{
  "num_hidden_layers": 11,
  "num_attention_heads": 7,
  "num_key_value_heads": 7,
  "intermediate_size": 2688,
  "init": "normal",
  "init_std_up": 0.0253,
  "max_seq_len": 1024
}
Each number is 128 + 32 x the weight over its row's rms, rounded and kept within 0 to 255. Layers, rows and columns count from 0. Numbers have three digits each. The size before them is the row's rms in percent of the matrix's.

# down: layer 5 MLP down (transposed), 2688x448, rms 0.0842, rows 1850-1949, columns 384-447
# up: layer 5 MLP up, 2688x448, rms 0.0844, rows 1851-1950, columns 384-447
down1850 096:074110132118067060091078122082111153132099126147138147117105150128165173093144099112100125122115165211116166161106116112135162120113106116156133074099139190096082118072078061158099143129086148
up1851 097:104146135133151109110139106092103141133116114094159156149125165139146088149195119155079154092174151121159159131143099148151119143111183146153088122163157108086100126155062125125111079140126104
down1851 107:173098104148120128179097166151168139133107105109108179105146089072099119149150082167109130135150119121103107130207132092143074116105125100108101116082103078163146162119108112098149121133118091
up1852 102:058150111159137099152101125115124087111151093117182144138154114193165075115085153146154090108094114110101173118093090137142190173123125148083133120091117121120149132117067112124121095135125134
down1852 089:182105211099166206114164075122103132164139138108054114111103144100100156174165122108130149136156149169125130113108148141130085105149168124135131132221107115164139117162150167106130132124153136
up1853 099:090109146129123182166109125122134156072141187090135085127118162085122099153084122154105165129066160140144137107104121146122144145133138137071142143158138157146117117141121121082112136116106146
down1853 093:181162110118063127116110159108114125153096119152156161129184113171094144086101088109133138182138141113128121145143147105106093095084154109114113106103169099126160147084093141146150107188141156
up1854 095:125143129124127138176081135151097178164121127067156094099114132076102118166090110128132144112113077073125163082116101104115113163152129121099099128102073111133131130099124107131093120069175080
down1854 104:134147150120113126120122123111122119104113157150147142177115101188066106163159144139132162087158180186131088156123145133104133153146096193109163142125145144156114107100136127113134102215108108
up1855 104:147140119106138112164107129120181142103089081089125153121065112139165130108115111078125106063154224107109124158109099119146127179107125114168112149106102138112157078152187115131149109112117149
down1855 101:088077158086124158136140127136091106174148180136127157132107139153112133129167178117118110133101115164102120142162140177101163120145143155113116213140170136148077187138137104156093156108159089
up1856 101:111095040125119128128152157154179192085163200079127146086117113103165091151159190156097149170121139157185104171162116125108114116130117089098168146092090083122078104117056090142122092181137125
down1856 097:068135169119116203112128121161105094147119098114135148138114113111066109067108104107160125074180098090105117088164183183102159164098152177157112180099146151160124188110149175146126127102140174
up1857 100:143055186060112134107075144153134023094154147113132103074116118200089146140163121117087160107062141181137074133091135071123125211123163097152123157116135187092123169146165142110154140130121141
down1857 106:143163094190168105118152151183085155115121086195105131105128142122186122131141147102166145171135173154167153152135112169106089156190140152100139176086118224152103119150086181152093164166128127
up1858 100:129134102115131092200138165141170134104090110121188109148138108132096129108115086124138130109104118156083137089096140134073119133065176166040071114127151070143133169163101096135135144145074154
down1858 098:106110147097115130102077093092065116101190090153072109109086107102132128101192100129100179155108134076115123146126157129180156139155115147183135143056124199117145085126151171113086126114174153
up1859 100:134135152090079161123176154149124141161108092084108120135072196131079117131164130136085089136158103123154089084164101198107128096102130221161123142152108122125087112170139113072180153171146159
down1859 105:116146126105117094123109119096100174077065158165128189156154157111122145118159142209112151137123170110076129098129078155114106177127098136115163174145171158058119119144162084073137043074105098
up1860 106:175087046197057132145136093164073122111121143126160125179114163113061123124076094092125150180101115145113050137139134111149146083123133100137172105188175141121111144152189118099098099145124098
down1860 109:124104141045170136099089125119124070109190125067106113111102129118126101128155181134097131111123135117100182111054125129143162145156082115131052148106092137126180096124084109180143136117143092
up1861 104:107174093119146096127130106116141148139097094120215122163060129167136112112162088179142120213126145157129119137062186129101187148159158092117121124127125105076115187105183085131151158112154130
down1861 092:165101154127127178123128148139133095136101170152117110099212130123102106149086151117104097153102154156148157154163080172147126137094071178135172165094086135157185153155124125093123099096097143
up1862 100:134150137111193105108144109115091109109139130133142170171118091078136120079074095117121172092167113098122117132169103121074171129121119145098207129065096105136152108151119119155130170113105134
down1862 099:164094146182067138171125162164147110111112182116116089123093119117148095143108181126121107123074078138155144105046167069132107108132120127149148208157076134166086092124148104116182166124155153
up1863 092:092147105147144102111139132090138154091124148125149110215200176180193074128170119017136126146110153109154109203113160119140065164115165076144102044101112149118145150131089135195172136106088096
down1863 094:151124145128110118110124138184140156165168095142154119081099070135116117140129153131150212073140088109076115135144076114138155053140148140094107163113131114115164087106148201104113131110101154
up1864 106:136121113122185155140158137083150190158196171105099112094168168134126136172136148171057115146159121078147134125133149094149133050118162156106166104114131108169150100102116174123099145160138141
down1864 098:158168114090134132158157139188100168119095148191070182123155082169149125103165117120159111147103088139098151169131119157136119170083132138159116088106160204141149113124118129160168086161176059
up1865 100:144131143120175141164112183118111160159056090118111157166088142103131127139108146123113109181183159131166175145176160177111130088168153191082128079093108116123134133169139110133158089119092109
down1865 119:153138133170123123155158147155105144100109111131157150128147135138201122107130159118132102203131115060106130172147103151128110122145119090159172174101152106131137126129147138174069141187200155
up1866 093:134170195134208147118141091166074140111101135113091153119106146087134148118157119110134123109178130151148176107179187111056130142121113089157111133137131145133115131114078109155136119141169132
down1866 101:095128169149107108067153140134105111215142147161181109195130189113109091147135142148166143169164116101118125125115164097097091150164129182163168158160120128135169122100217146126101108195112086
up1867 098:129125121150086155131163157098158136101156114115118116132146144089175143092173101127136117142109155081167101123087154146109146106067132085181158120089092120165166094092142158181154164133108118
down1867 088:146131136131134125203112122155170102133101129144110174137100106174104097077128191147085121136111064190093127124121127143128119139189110142104064121181148148034134161130185102122112134125200091
up1868 100:156159089132146080079110142172130139107113155153113161084132150073146110184172167128151124142107115129085180172070118179122111129129102172095108101178114109148170109104154117121142132124127132
down1868 094:094126174120119242198106161093177109134133072142175113146148133169139086118065108134118139079162151136128039154165148073123181125162130103131165167090146141119150109110080139124149101111138118
up1869 102:159093149173097152137177154169139117063158132109168114096080126118156119144104120150108123095148098162121125108100155066184135070154152098099154077152111110107111120184114159154122152120162104
down1869 102:146121111113133088164092133156142133174120143159152117135155160145120112132102144127124089166118135110117191127211092194170079159113144080123113150127177129166095146097118150130063139167159088
up1870 094:122136078122174158084108099149133121091101055142174118120163136110084119135104133124124068120126090085136076107123133152109099167140205128169116127119085117148133086087166105080180166160126121
down1870 099:169157159128110115129189169104121125129095151120120140195149063105228115115099121129070155101127159108154112142069176139059120097147080087112114082138148106109171169177161106121129164135208178
up1871 090:130138138133160152119171167136134158108040134126100100068110122085141084110090122087134142157056150126122125141158074166190083119123153195090166098116139123127131084157140146165116125089154085
down1871 099:136105166151124105116047143074103124147172166185104075155106106131148138118168136136181090149158088101146114125124081121084107136141091086096063122120124183094123133139084150142121157190148097
up1872 105:111078129114130147157111146180145153198040168133119077080079169137135139113090180139111126161124116129152131138116134145133166137047147170148103128143155119075124131085034093104147084138111194
down1872 104:173156141144132121137156114098136118095211098171131159088129126136136170087156102094126133085099142116116132144135149094093121165126117131158186101120055109151074182100119144105098158183132147
up1873 102:105183129105169185144141162081095129126162124119114119083118108097099151115108080188140200120120087050101128100159153146097101049088105127119126121129145175137162150132154131147110071110121126
down1873 103:133133158156074114103135096087143125119097124089166103086146138138115182106099166153146128110101152110165120135070091090103142141132154107127147096140107081177169137168134089173063100191164129
up1874 107:109115145150114091135155107128128136149093183086148140083111131137152120090132129072129141167095178064127166167096120060172148123142105117184146108188155184038137122173115156119149147113135073
down1874 091:114163150157151154163110143132105131083187118189133128155161131080113152187103070187132125102144119217146134112138099200114165172118153128026135166114113097138106103073134102186110088121110186
up1875 107:157165137142127135120078128180121184189153082100084126209138165158179095245115113133190137130123105133158134172119152154106168124100124146114105079152183140142125136123119067126130119174129104
down1875 104:155134142164107125154106101071140110119116188175184176108157046124111146090166137101148083201153163117135080067128158067128094086212113176156157203136088163169124147070150129127116186113116124
up1876 098:127068099141172210112062159067142102094149037129098126142098150141096077151154130065123178146124234126133139153106069049180162070081137096174093151087125123108163163070062145133131124161203117
down1876 098:137161141151099094108118154118132170109113184117150129114174149122147130090137104141133113125167061149107150070179165129132088184138153098066109122151119122159081132159186153125098121117071162
up1877 103:117115095121144158118104134188140112152141174104091093087137147164101142166107101175106117151149124052151106112177130132080179100121146092109113123173128170139112132106149129148171153136109100
down1877 106:090181113011125150159136129189111162146144120172112098145119125123142113129158135161116136101089170116151148128129205111112168175111144147181127090074110083122085140119123112134110130143160149
up1878 097:142190115168097110048149187107132165151059111150147102122086156142164118151119140163188110109136134115159087132149146132104116139097129088103099086113144131125076170108144108169129187112123155
down1878 087:104095126120131184233161099100149079156211109175099161106161134143084173172136174129137106079115134191098124123134107123114135117147110114189190173164132120068134099108101141103151054113092052
up1879 105:159165137148118117050179126031152073142146109178113161141091108117063113051124133129084107089123188146136143146100143059103166122140097073141140141163112140124188125026137097137128116131096072
down1879 100:120146160135104133152160111136121101107141111129086148080113050174150102100101119095180133122069123109172194156142140181096116146156123157147129148122165155098078131195124157116145178125200146
up1880 108:085128103107149049109140160155175144095146132131131193135144128107165163182101130110124129112150110126172106118128120116092139190115162182142142131142111107144076096150108075146137187132114069
down1880 091:131137178131135091132134152123099134166139100142091110143132120132158117095169137167086162116109147105135169174134125149112152097186155092153130124065131107141149116166125169121115119044109127
up1881 107:049104094104098140094135138108062175146159125149105154081158137134111133126141154161160113109161125154151088156104170144191141131116145156137162141067113102082107177168160065121145123062152125
down1881 089:110112176153148089120097156137217059132088153085128093146138086098172095146116111108138170123089148081070178075149078092071124088119112101124158087230099141171163078127149163124104140147137108
up1882 091:138169136160109131123118117095124124145123093113137098115149151170154088177141109136132074117125089104138080091082120124082110183106168164090089116177118107133106087207170122099187102106145101
down1882 099:119151161103134151141082199108099119107155108186170198116091151162099131142156087150139122110153188185111095179109157091107097074131114158182102114128112067121132105164169175109123103084096133
up1883 097:089086161094161123123112158145084094085121124139088190122153150090167069129112110155114183119144126069089122108150121192144159124144130127208115061141111034172160142138119127101121155178094137
down1883 090:128139144126150164057122128074184101077127161169094102185157109109128151115129118135161143143071094168128096124130102115107086134036152127068101084097163176124153164126103125148140069077174126
up1884 115:127125119100139119156113100126139126150246107144120151071157115123124200124144071091142100097179138177158147118118186116071158137172128137075150159115144155139111101125105145156122093138101189
down1884 121:128127143137104155120153105125055114127143126182129088117109130089154180154166119115150139113165141114182103183153171127099103166137204179142097091140181157122115109065172146141126148171133157
up1885 102:090141136155197116149185134156178127112157118126126154103115195136129158154053108119132092101171152123121122138164131130159157078084171128135147107114165141114119138137094141178110093133191109
down1885 092:148117082150073126136081082111116106149116157148153110154127061104144128110147142083131142091047145115148137136067134142083129159107122094138126166140111146126108182123167082062143218145074136
up1886 107:154166210163134130047135139109127074185109164167095164143128163146102092140090130133155191135130100137083100091114162137079178124141158100163150112139127177076148090155167123137092099120095076
down1886 100:104123080096158113113129174195147165062099160187178148176119069140148145138210189128110094142128128102118096097162060128140092103111115139129122131110098054181104105145105197100123189156121163
up1887 092:079155196127071135065167129104156155111061097132107077173149124089127111064149102113166124121145066086106134169146110122121154112100198116152138091146113122122107172169169076116113148059145129
down1887 104:159139130073116112123110111146122073145172171132112183094116149141124086146104127135108181149069098081148157111139181136119122116143142119135100187091121110167145119165135118140095133094121123
up1888 105:082157134091084132146037122189096168118083139018118098095141143171105136139131134106089116095143087133064138105157111172189116154118118087155126135180119185163091163124143161108123076117153117
down1888 095:127126181133136164159158163092079124152129120219154129189108065120161105164076161108102098166092148154152110093109109096063237112136131153154129123065136080074167090119096153145181164127128168
up1889 097:135120061109139107144175092114142141111165095083158135132098129158067130186169127123146110109087115120130142153111094152115135150176112148074071120099147099152089128103088160160160124148106105
down1889 095:152093126102110151105169182099109100156125166143160118103127075099178075082140094165123178073119168051082189103144170108164112128110076113134129189063099191125197142130111083190115118114130181
up1890 134:087088083136087145103170070111184142128181063125135102100119108109154160105127147142082078089173122143145096081126094144127080117049086194113063172106091127116127140085128115113084121110128163
down1890 114:162193146124109087132084057070163155167107126160136165139156174097145191147127128072135115136137145128112112115150104061121150102159127076112092117129126128157137083080123119111140114121099132
up1891 098:089101021111153042156110108114104102176111143148093131100153155127162117157048086118154131100138145077106116177123119132115104079126155132100131055125155106149104083161052172126124105115104145
down1891 098:105114204162121140135099167157124146123109116117102159085136100167146137140156132182142131142144140130154111118155164037115061121165098154108140113095137158122083104144153139063102133172164144
up1892 130:150195178136135122141137140083102141106089115148152110098092152084098116137126106160159118107157198146178124111181150094170064153112171114131122139087084119123126074120116167147088105183191144
down1892 121:121132123084135119108173109114212098128094170096120132089201132126181160108155075082072106151092154102109130068116067089130153129158099090115098152120137167145145203118139135108128112134153057
up1893 103:104153180128130051116093183091134153126127139133155150180143059159079099134122183140117197120112098132136146202112129144195097119138117153098086171139086151138103101145068088109081122177156132
down1893 100:108129126098141182191142083132139154150207157159148126091138129088164134122158195160149089101153132078158106143131126111130185103128103074175168087114164100131094144161115131167135120093110127
up1894 090:121166166111123101139128117146074128120097112155158153172123118161174107071150148136158208133130107125176134119142130135133125143114169118134171112116146104158213079146110167183108122121117117
down1894 095:159153063115127132075111089093114108133125108065078120118105198152087113123120096167123148110176168145075150119094173125141124172152082129087117093122116170088115135130118118074172094115130136
up1895 100:113069129108147113064048143139144091123084045082134150148124118106172175143162109116153071152110162147137109140173170090108147122153172134064137086125136075156156150154082154143172103180154117
down1895 104:092097128089154105117131193093124177127157168154124160155127218170045050148100149134048130148152116173154160084109076118160140145136059171126162162150080128142039204110140112142125139101116126
up1896 091:109122108181133111088104060109143130115178131114137164132163107202111135139118111063107206151093156143157114136084167229117103117175098146101138090148135173105079132080120143133136135156153156
down1896 106:075136087090113162096130140178161134157157060102099156140131182063168157105115153106157130152113118132132135175178126122190100144111195123153120160111146119194174117068111103160110153090156060
up1897 095:113088118104176147084168106175153098145160149085099141129063100075206140076130104120135164157141067105121079094118203135078162198093094137189140171110125144121085117110154072113125094107065170
down1897 099:168134146121125108129098135075173140192134097118185126097109091125113195141165138121122110171110136167126183145105117117135061104109193162118175113138092142132169073134144151095129133123147122
up1898 089:141050155124134167169091118188161101117141095120136140129075097168141119147105134124097127105135108180161132108106104130138181091102156070061103086170137129130169141097142129116178142164137125
down1898 102:103159109101119164112210146120141089125145120156064133112117082196121133204104123074141116131099157086143088228133172130126105144087105082174129172117150096182112124133139095203092119161143099
up1899 098:123118118073105081136061090153095161176111129143132144113158163145133148114099180138135135114136102139147111134065125116120138062178139118090114153108126119120144176133099107158072162191089103
down1899 094:142151141150100176090182118080117108095129106106170104134122057091140152145162122130088131101170089113160135153145165130146118121082147140131087137159164161135098048092166105065158110068128163
up1900 098:150135188193126025116144135227139145205160097157106105074097140188124173091180138115097114197113122119190161125156101149169117164116158115133131171112105228108151117136130169078138109124144116
down1900 105:175092159102133134101141159147089135117090157125123157134132105104130192133056171118143069128169082086138057118121127143130074117101119143128190101140190075135194180070105173104134141146070149
up1901 104:096151135123178043158188131109131121111110124098094126123076119117153163161119180135067148145133117154170095138118146185110159147129190139148118194092129164126100115120080153103170109152160118
down1901 095:117107146131080116123096136124090128128149108097165166109139133112096090142137121158174107095153163098142156123079118078138135116079073163071118152129138103162083167138158120207127093109112093
up1902 097:113163118093065124144069117102115107126106120085067096132133179154125086105071125137092128144093142056132044157149142119159119122104111140106082050139129105099158152123162165115104112096154173
down1902 096:125130117168114152028098091181118129134136084201128145149167100065113156091229135083183172154174070189126141103092153131145117145116132150111200203127114119162134063165120169125130114172156108
up1903 104:135083130096114146182109128167091127131081137119073143114150132062125124109153110184113092111054104073104099175116104069130126132134161099128104106162183124146159161166109159156132138128162137
down1903 095:145159169163142120073110170048134133087066117141153119159121062138153137159089112068121150101140156141125135129138155182082083116079092164122146110123119125124096104128146119172108115100104148
up1904 103:141084080109081131077096092137122117125128124193133104117130154180144098118141135112136105102099146169200082130179085172152087147101103058101140087113139115184127168135187181166194135159103199
down1904 103:144159189137167071170156162087131115150095151088099153158170117114153078170096123143090172101180137136116114134118201120154156087168105169137118148163136122025121160152120083149148088135134099
up1905 097:140108164123114166114197111096143112096099111143156137164112097226189105135132146128107122108119150150113157151176139123194160134132131164177156153123098115147159203141136146151173056113164124
down1905 096:137144133144109125180094150105087106120106109130105124113117139131096136121128138114147066126170120148099113171101085111195124159154144083103122182090119178172109180149094105158083131148158130
up1906 109:150129118198094130068076165143110072116159090175186135110168142064140126121101109114137148157145127077120125122140135133102127116152130103096071101147162131126108143136161149106143155195070150
down1906 104:127122149135121130158141160118136078128144165109141063113112110159060110184124108157133154155072129078152132147120163137116127158092134174095061081114143154131114123154135118134100087072164165
up1907 102:129135184140078148132165159174113068151097103098130117125102102155175070132153131135070152127139120110126084101147121104126137100064128153133139110122169105156144093114078156063138102128151199
down1907 096:117117115110157143166144117116138124133125134120140141118118121083113139085103132100158127111066133153116143154111160213130158203151131083092090153133060145117147134124193093151146141146137073
up1908 103:155058120106213110131137120070147164087125146148166154140095114152154132175119141114173186109122093093130107156117074141150124136105126094127170098233091095134133177124137114105151162146086147
down1908 100:161127180110105158094152163172094105150143131091101145087100128079131122133095110109111142112130103143171146129182188147156156130151172166168130108091145108156088137152099098124169099048137116
up1909 100:050076117130180113152149099115137072182089121105098123130152119114148050128123134081158175165067130103163140072102154202121107046147115154090154114120177119105157145097119169104149099109131186
down1909 094:132154100169147113130080059126134130084120163120132099132141153119049124122138178148057085153117163138100167161123048109138170186133157110123112106127117128097150105169118035135141102108124093
up1910 096:188188124138152153086166119102113076083051141122138104127073118112110171173149084089089188133145117143110140090136129146072108169152104109093099099090164156223181181116136165134148157143110145
down1910 091:087122165159059122118096130118158183153122139140151140113153104189125068123143138136153096129114150149200144132181178119164159079115163179154133096224078133112058087157142106128127128116131091
up1911 100:093124110096074125086075128179109129114137142095154067099159092089053123175163153125096192152115148148128101168164132095130117085087081204153128113084140123116069158129117135163109133166117079
down1911 106:123191161121149085163134169148141140168108109139110106110101138132138117052143112132148199081200105093142139126135159131133143166079111096060207131096148166160135148139140092181090123102179121
up1912 108:145148169175191103144122088181083130140205140152136097096114024145101051134176118097125168109138089157157155154148151099125183049126103113078111122176075114058115096128123094123100090066082175
down1912 101:129148131134069152124162138105149095105091119144192173133187150120150213142136098107132129113139179163142165074100135128159143162102193089153092176088127155174144125117155100100140129147108120
up1913 099:098178188143112118114185148100133102107106105157099131157143089111089148151168152139109152189103140114132099165141078131110142131114145153120155147075122135121121149119119058126125079045141128
down1913 102:050096132106120121209164088125176113131166119179158137117140161123150105131074158120085119062160148121105187094145127138116171095081153127087115109139086136130119138110188121115185113123097139
up1914 096:173126123048155169151137145124089128137140114121106084159090155108132140141092087158128141110133171116153162076144123112109210124101083142109137151092112119123201124118132113068140136121142124
down1914 099:059093118179085144131122100150132100112045193165137124120128162120064172132133158086078109140133099116065120155156096092164083115148149165159122104141096095109142155141174128127091125098087128
up1915 101:174094160122147123173190132090122098135109121185160153192133180076132141074145148128135129152155204124143129134110119097087112143127176156145080107119144108112146090188115124146155114078135138
down1915 105:135115086144136074143055141157186093121101141024140120101094101163131135188109121127183144137077133168204179147090139077135099090146143140173118108111087056134148158109149171146152202082145099
up1916 089:159107137110123095111174192147115071118088202117163147135146083147145165210180117122107176121109189132084072168141170077131161145124150154145095178100105144183136154150125121211063138130127077
down1916 101:087092117142143101160136096105174123112167084118057115133205109114141135111154147088184106142119065186125135121133107166144119179111136153115181139210177124158130147067132068154133099133138132
up1917 093:118078158103192119113150136173156161171121133151123147126089182159057152129146145128073102091110098144133134118117139144102122167104157118143183133096146144110168161045134165116133160136152100
down1917 096:147163147130078067166086095124118137094175112122070141113203100076180118124106076147139171127121142094125082142144058099148120130113154086131124172133089128124146119158139187140047070113081142
up1918 098:162118185161138123144103153081123174181076082064126072103192167143148121130116117103130142090166200109154148181125150159154139111097125102107014106159139122138138156134092163139130098158115117
down1918 106:145110100138184124107173141150123090083159138157164115092118114155114164115146115186132127171117112160193102105181163155117083109170178160145161159112116203106149145114180108125131209109096075
up1919 097:064190126149173155108145150115134076082123070106124163117124100111150093082098112142134145124086140176098121121134087165126175149108116193143179159139100112100126149063145159161104188095121065
down1919 094:200067147134145093124142116103100141093143194134153150185154137203098201166156137171169152095174164125122096200117180102079071091157125093127096108142134105140118075149111106119162103183128214
up1920 102:111110137136132095130111183155159132086116074120127128110114113072136128112122146133138145169080147123097122132118113145157173102193109097157109138127122183118111109087148164166078090128096145
down1920 101:094122107183112130118161124055136072159066141136177138155097134168100080143135128126140123088136122179150137044070159162133054140095125186131124076143111116110120121177117128079159156146137170
up1921 098:183142121107168148145038142099151139108140167186140144136107116083193104158100106137132132080104126170171041096159177075080112069101090112134108137154079089160129121117148087137131130097175101
down1921 089:102083166125078123151233092163123105119097087134098105110129204140092111103163155107134152160146155084124192104122107184185136183163135150145097153109154125131115134123097147140110101143129174
up1922 092:098108133105178143128109169095163116092129151119100092088123163116110154055131053104057159156170104118138131141169105194142149134131133121052143153115167084174099202157170128113090102159134091
down1922 099:100162118079086151165120083122116158185156137129138077129072088085150163201177144170153127157131127135177140093128161097095163136093147110119126114106139158155092071181107074145105148092178142
up1923 098:106127133107095160149106138120152122118133164095146115152142129129163128092094066122145131185145144130122138138083155123155129126133136164128138137167127167102102131187166135121083179065156129
down1923 105:162179178155114149160148084115158155132079115120115184159193122142110104112115105127202100201146147125058140090190107107164121124078169071115129123186103160139074100064089136094144194144116137
up1924 093:114098149163111118151080111156091105173151100160141147149113086122105156135086130154167174065086105172127089163147131168150093203117131170127102164118143160160132100128189119169140122158107130
down1924 101:155130080149154165141105168169198137087077120172139132109141127111105169068108118150102112159126118101158096162149123131154195150120113137113163161088137140178106152113132130105097145170131153
up1925 095:144172098164114179158104112183106184139115143149166144139154124163151087090111131115092121171167127106134094128114093108159179146120087099167197171112146152130071111138118130100144142082145151
down1925 101:162123100080192077164104149110111165113167142143105098092073127154103189137143091098182124097053141116119113139081106146077131122093084136096057157051116142172069161150141177136102135110136112
up1926 099:140110165121129119070148149114179117104105180084140146113149120124109104117148126139113042151155146084154084164101151135115163139139111192091120145118148102111110125093141206103096113109191103
down1926 093:122138122168141134111147155067113061100082105147114152176122077129126090176107117145111160086155156126141162145141105135144107139108126177119161154158161152148087076094155104133162207123135142
up1927 100:098155158155084120140082140156126094166130139138152126169121135079118141140157160173139151148149069139137140163118119157166165149173100121130089149116114124144141170195124119112188115131124069
down1927 106:149136152163197148134147172144124171117111170202127078114177112154154131113126136140138131111099121155129145215153049119130152112075181124145128114138049115103141162100069131105079145098119089
up1928 105:102105168139109125133141147101183189106189144132148149149141205177091075117109175146122087128119109124105101122147167149109109126184113148157112188162113123156055151146142112138088098229085158
down1928 104:135101082116097214157103140102105069123098094106066136128121160135118087159094182070099144101119101105200138162128082123114175147107124131139170025142116136154171135084116176138172138107142099
up1929 096:092149199103147078184102126130130139122094107172101099152161123127155104070135132121148031160073126106099099117168156080119199130099134126121116133133088150074100092139174124146148145157111182
down1929 097:177139087096116160138127147170068139141135090130099166082158149131062143189134148095115188128134106142108125174113069140129095158160122155106145129128175126186187121120064152127100160122149095
up1930 092:061136125108137109102075106157170106128121159185125080133091126158111143138098150130131144103145109117063152133145134162182090067172120087169136116213125174131086105107158141089117094187068134
down1930 099:119183206137111131110164148174190161141048154207128196154132103108161146157108108117108170155075196201087131060140147109100073129147151120146130126117118127136159136136158171161150156174109169
up1931 102:123106084166131116100147121113101144162079048143133129151169104118123175133124145105079105113138116103120057111152113141085131132153128127096102096130137156111127122105111078075187098124133104
down1931 101:136108142129167163168128162158209070116149140156100117105109142083116019177107103124137198114131137113092158145089169073104127145123077142147085149094065168164149114179153135135107114137119145
up1932 101:081132171150083140162066046161189115134156117121099095056080128104178111134165142093161169103093102138126141128143143153209144069139147092174117115127139205170154144091150134136098163073121041
down1932 097:118117112107136107127170210089098129118142097105159147157148131150073070111086121120076157147185173130094087163136077136079135181134158164094156152142103121088124075172113173103141060169091178
up1933 109:136113095193110145160147160185108134137165176153193106109180159122136103122101136121185141108182091170163162152166188113125117126111150141104141094134130184159118135149114193142085151131123077
down1933 108:096108099097118129160078173133162118195159116111103059147170125118147111120170130143086145132153114097117086139117126102148181094155133121176126100116185093139152120146100139082181078140105106
up1934 102:160136131136107117184184110115128088063122140116164190096142073117109128138107201112135127113120164149143162168089178104113139138159169159071105142060099150179174101137126107194134110145124107
down1934 101:173102105143131109098106100125158122163111086107097113164130090180159092108191068120140118121184078139098102148143069123130112102127115115145145128148094125070160127162108178124095134111161157
up1935 108:134159121163178128122189178062080139108092129139133156107140144113121129156163155133165170135103114067103088115113103136129166177112134108124146151159128112158106124127234154103118194115103108
down1935 101:126189115071127205141094160179113093092101093117139087132174070128101127192122180128055130081103119161108163144157110152162155150104160111129106130153112118093186126104154090146115083148081159
up1936 110:081133118118123154142131135184063119077109091166102076188155139088139130170144170175119057074125172117092098182142170155119144085148163177062150150149142154100050144158113070111160104085064100
down1936 086:207124140121125093147028129067159165164167119113124126076128092159133110089118137088183225146133069144135126094124082108136116177112111100150152096149116098158128136121142173171096168149104133
up1937 095:130123129136101135118119147145111074088125162105151118109125126099131124137141096140111110143136080110145146103125112100129180110188164177153112152141129114126137109117163038120189113104073119
down1937 100:069084093123178137115118102096121106170120178131143140137096212139123182119121114120124132076128124129139055163154112092115039140172120137102130113079080130139153127174132183153097149127154087
up1938 099:177150138100139110145118137143067073103090128146152117098140143136119102076182136119128098087168131134122144072159134121070101157107111122139155120126131182118186110117139186076081146117164118
down1938 112:164119153133145123135079157148150105137147083122176129142129117092093105153135113119143105075112108173129152104131095184118191130126132123101142148167138133067158160164142140163105092149170192
up1939 096:150086099113122102130155111083185100126116083136105150100136118173181155147091141157114143121184178033179121131141128138141082090148127175121092138080157107098120156123072117090164077152104116
down1939 110:130154109107116173183171132119140087127169122145150169105082147135144230119126150105157107076142119138134120149139117115090126131176150159181095069117129167165074170165121130077138051133123113
up1940 090:090140091116160111108200125141163153078051111131113080107100162156182124120137143068106142118142129114149183094182106116131144176089127136094113164138067114054174124140131161165169157119123105
down1940 094:184170112175055177181080117062133142148161135093153153142155159131087130160113074144124105148130091120126076090088201156114089084140169138105179143128153152110089128138105114123155029096106184
up1941 100:079156134118108085123153097110141102089078115104117083092100130122116168104159078125172183065170149149103154083152121075146079140124165032145083132110084095116144161176043161100114183139163072
down1941 102:141124129102139163149132170172037155153150120136162102123142156102167119158124152147112125100152106076122162175170137143115233089145107136181127093134182135189169081098111091138161123108094181
up1942 094:120111076150151084173135065117099131086152133146161089146095172081079118134120142091163092138102122128121162138138165143097143111088122105087163178128090154180208066152166133119138125054128129
down1942 098:138122117158118201113089133160125070132140151054102155074137129091159208123112140147154159147126130069108131129194110100093077050138087180115056102100103102134090108143151161152112142135167158
up1943 098:089125110099081139140132135107162114143130110182109092097202167149061151096159168197083060111121172111114120161100129086122120164134114111135150164137131157067129176151104140099114202139142127
down1943 093:124118148144159163122128096185109093147126142115109107097073148113135179206136100148197228109091114148124173133179095156128190120124173115078074101133141117166127059103137111121119110100094136
up1944 097:165152117082049157132120120147157096135117126139146087081123139116114168107139114173152181064148149125156109083111127097123124195105145074105111076133123141101148176172112142129119120123180035
down1944 110:082156123141163104096128108146050150162130101124116099060124176156161089195093129141078145158146144083085117159158119112151203123160108157191141098161139099144182137160151202142184130133090138
up1945 099:097114057187136161142156113104137131124166101157108119167171123171185097131143125074133109147135138116079144161126096064178141141124106112179090112197169144126144115118149102097158145147111054
down1945 116:160153147158140136180112070087112182158147125087149055091191140112149142104173172051119124152188099114087168195159116132120147099172149160187112047144149120145086111117143124164114102081128126
up1946 097:102112121045140108090117154144129146123111148104130104097113144107119121078164128112169151154112123131149134126111149141175203115141129154187143109133181136129129141106115063116199155110062160
down1946 095:113099127206173154136145149120091143140201070137101078130117171117122212107183144122106114071153099180110139139120090145155136161108134153095100158141112121130125143114094149113075123183105121
up1947 107:194142155135105117059143166100063079178144142149084154160093120129114150119140154159122135112143097099128113120164087139160141142091069103105179073139144162146212098107085151092069134134083182
down1947 101:118124119103148123163125067198151182141131140087145125074124071113129102142112100157164133125079125111145108075072226156119154117129119134159095143092125120124050170115159076178141112087201077
up1948 099:105070087159105135102196117079160128107105072144052105153137166105113127146155145098151098106185096098088123158175103162141127130148150148095107195142086188151105109090125080087134165200113128
down1948 103:116185094176107044078136146181154133123167115087134132128131148128118115155132104126147124138084126091135121110102168164147125185119156095106147095075128117074068101126136168089092150101116122
up1949 094:150111103187175112181120151157149125110110195191096134138137198063115089110079172123122130149192144119063122191097165109168132134139121153117143148140159116152115146118166125155080150128100128
down1949 106:138121133171150138168130091098138120168105128111099096083118091142165168166109110139137111117083192168175133110107071158119228136127106106161164125140086097136094120119047150130169148153141079
up1950 104:131109086088115139147134190157118125115121208164115116153126102124147154099119113111138136100171162126129136129144150106123151168156126141154163123134142139175090110162145077101112174166122141